Part of a small language model's weights: untied embeddings.
Each number is 500 + 25 x the weight over the matrix's rms, rounded and kept within 0 to 999. Layers, rows and columns count from 0. Numbers have three digits each.

# layer 14 MLP down, 96x256, rms 0.124, rows 0-95, columns 192-223
487507519542514514491513515512519491505489516500500519482495489453450501541487548484480499515464
489511531546490512552542494576495515491557536503456563525446509545495480505549488473496496496525
490516492510522492508491508506481491475478514521494532475487530545510468475496498512457495483483
509489489512478508523463501501492489449509529475515502478475535503514510493515500538479496507517
518513496525447482429488490481494491455502491600525515509499477533519529503491514502478523511490
499514492476533539510496489532560503500506464550561514508510501495512485464479534495512540518489
495531531492469507496516524562493526531542504525491499489492448518480489455528479499531500532519
514522505520496518505528439495559511537475528504500510499495528534498454497486531502491467479471
501454454480514552521510509516521535499523507518551543532544485464532465478498476481494509523499
511558508454484517478510519543495515510490465484515517499497489498502497499503485492561510503480
528488501525550484478480475532488491548516495537524512519510492497494462488484496518475518511526
509510517481473531552542448523518554475483499490489516504526519531493537494487515513501498517497
534512519479576514439510502509521529484510517466547497483530428509549544410494500563471511556520
505493549549483495496475489472502504480451486502481516507530433483478492560484495433495494489493
532483515498489513494529500483437502513500538497529561500438504500504493483502439478449526525479
482484463493530512501484481529542529523459489467517555504494516512516492483527519507541513509501
506530496518486472542464513464562449528552489476530508521524516461482519537491489479549513481507
452484546532496522517519484488524472543478535486522509516506490496493501467492475512488480481458
479494500529473480528463472500537506514464499524517492520513500462485532542505468467511488505498
529502529527507501466577501463516520511519490509551515485493473465530489522480491481536531530493
479466529517491535483489525489516538503478520532526480496504465480501485501497510496495448497487
500492467473519517505484498458485483523494496498513504481524496568470491541508500516544510475485
470442503506507481474445493478480468519472495502505467496512503483490503508501477511561483487523
533545474500495547488507531521498518486467506468496501484512517527468477466533514486504530484515
474523548477473538504516486428518520505442482532487495527460521518523504510498527520493478529490
485472462523478502514497488496496478493503504479485537514492472472534489497500497518476528467486
504506511478487501481506460532489512539503489549499471501512512515533531480486469494504474525499
476472480525508476504484482465489497488484518495506531485489503488483478478519454505513509514493
474501527518486551496494517475522482498533526490457513505489500476477465519517436478481494512523
514502487491486508485497484511480527509496512471482518521474446473477495503514458531464531497492
482464432471534504488499506512465511500496493468473478548507520528490495498496505467508545525492
515507483472496496505495477472476486488521495513489458494505531484462486505462477539544508507513
517533461501513513493473463505533485448531518481474524500500507470512514488471508527503520443515
480521497493502469505500529492524521490491536518457413504504480504494467500528469517507494490498
509491491506528519510497505497504498508497508500482540464505465517522514484562489535515477483532
463471502490461523450474461536462475494530456480520505500485521502505495485545476489527441521508
506492468467487507490542496510473470506510491501475556504503493494492526483523482479513494496511
561504446534564513478497449524503474474538543493521498527516514480492532526439517444526466496528
469496504494466517522506533538476464525517508508472464506481488513501465463514476524512499522486
497488531488504445518503515487535531568505468484512484465503498514475474492498485497499503503475
446512501455492487536471519485500554539480456503491470498502490511507480460552454527510539505493
505502487490456500544528483506505498537521471523524481458534514514519498507465516479466483522448
483518510495527478472509526500553519495443522537506500463476550446466461461486463507542522483479
498547504516496509461510496458513507462514496474507509524461493470497504514521508523525487522503
522526516446474516529483507464470483520502522449508502447503516442490500483453501524463466450526
553477538551485487516489532495495504461520481514540508525475511507527479471522502507484507541499
479506566480524524522490506475565534521469477487512462468493500465507469511553466482536515502468
513522476482496483511480532483508546517481485468497550508495483479500505450522491473487512490499
495524508486500513492521493523474501497505488512498552502500496536506480523549508530520506537522
505441504509502505451531487504550501497498513476495465506490518498484481496513537507511541496493
525458493496469454520480459518475511487519509494552498473484507480495482488515499483484521470504
516491491447479487507507500501455501516516540478521504555521554519478531516529523499505484492509
491514466492493539496473476543492461504533517458476494525493544505574518518504500473487487452524
502504507496496594511496462513499516491515502463492470478503494470525505514496476483521542544496
509536516517513454495531519509523521523530558500494491501523542515547520553500494492544461484495
534533518498525478460503480506520458530540512489525526451492524521506475533457555468496458499461
482455488487523498474485491491506534504469482477533530509477498499553497503461564502526491533479
540496520527538506537565470496484503493488521512518495521511495504464453489489481496423459478470
546496520521478527529534522506529509515478478541503500544515471505489493521515500451541477518490
460472466464478513499514494496486486500539479490519476542511509526475484519490476494530490521523
510506484486493504502479528487549500524469479535500474502498479494532505517519513528488527446462
507531494485502528483490519486521451474482488491507500462485461490461507503531510486555503507486
498495510544505500514465502502468493506480531461491466520559528517507508520514480503534444476503
465512497544520466483514479474481538499463508504485512490522501485528510507491467531533525510484
509540540537459487503504512547465515534476506544501510530479508529532491457479475542487518524526
475470480535525503497519473509497488484471501477495459540524475493510477508486519477526442495481
519556509463499465471502460501491481513469485494480503512492514508459496472539488510501543509512
511464509530509496503500499514480503488470510540536503517546539489485487490526508542502460549465
457513508491472468511474474480478527540473501493488488455526510506519456507535511515510494480505
506512495514522460534498490504491443492522485526508516522494540494541483515498528479535467434519
479481488484474473505476543494500484526498475500495519503507519530477546511471478537472458473498
439480465469529522487497544513497502494508506500540511495480476501489520440496462462490488485525
531530510523508485449498514511512492473516466509499491504524484482502479494506500513480535487488
537481469458526476547483502481473481503512526495527488454499468510509498524553509457524522507495
534458500526495484534519479502527462458526505486446528465564464466512511524482516475556499503472
438511485511503497483530538505526505546517504496536488525493494542498492474499473521521527499525
524508423477485525465444494517533467510552509512512498524471492489499517492521520508519492506565
525524497522496547534475530548506494528509533517464496492473529461490516480526530484526529488464
529525514462519497541508499511469536495465511496503465455539479494508487537513525497519509490489
517518503472506470517487515491459531504489506548517478470507551513519505504518523486460506545464
466510511491503469505478484483495465515455521491464472515487522487519443511497537499512488477478
520545486487506505502526500442467529519472558497534477511478484511511472472509440524514517487495
463528495514528481525501512482473546516521514463486453519493444532518501468492491512496474477483
535515508521507492498481522519527491470463496471467450492529473492512476463486507509523509500504
516485506496536514475513500495496514526497538484542482483467494533475473485471490490500505572481
497499498466498482468528506501466493514501464507492469543480503469509495483471508506511520474522
496569491481525505488523478493488494492490506526497506564507550480449492488489502481551490498460
476516537486537502486419531460479518477502578451528561497460525463516438495511495498473543500573
449525465525518500498475486490514477488499468485487493558538501548470512504547488471475489491539
484530507515514479468489489459490505507472523522452518503508483530509486540514537506493480487559
480530485455508477516529537477489463529504525493553534479484504475478513513495510501476478526482
499496476480539564542528426505490522488525475487507457517500507477511568474497506512475503482493
518523484522458427434542523488542516512488477484496506537495498541482542532498531542469482514483
491504464463487509504492491491530497499498478496474555536525517455443505520474536518495494477502
515492534489535495514483493485477467531515523449521486503485505503551459491488512470503521476475
494515451492495488529499520521506506560510525482516482503495466506492470517504462508458496508518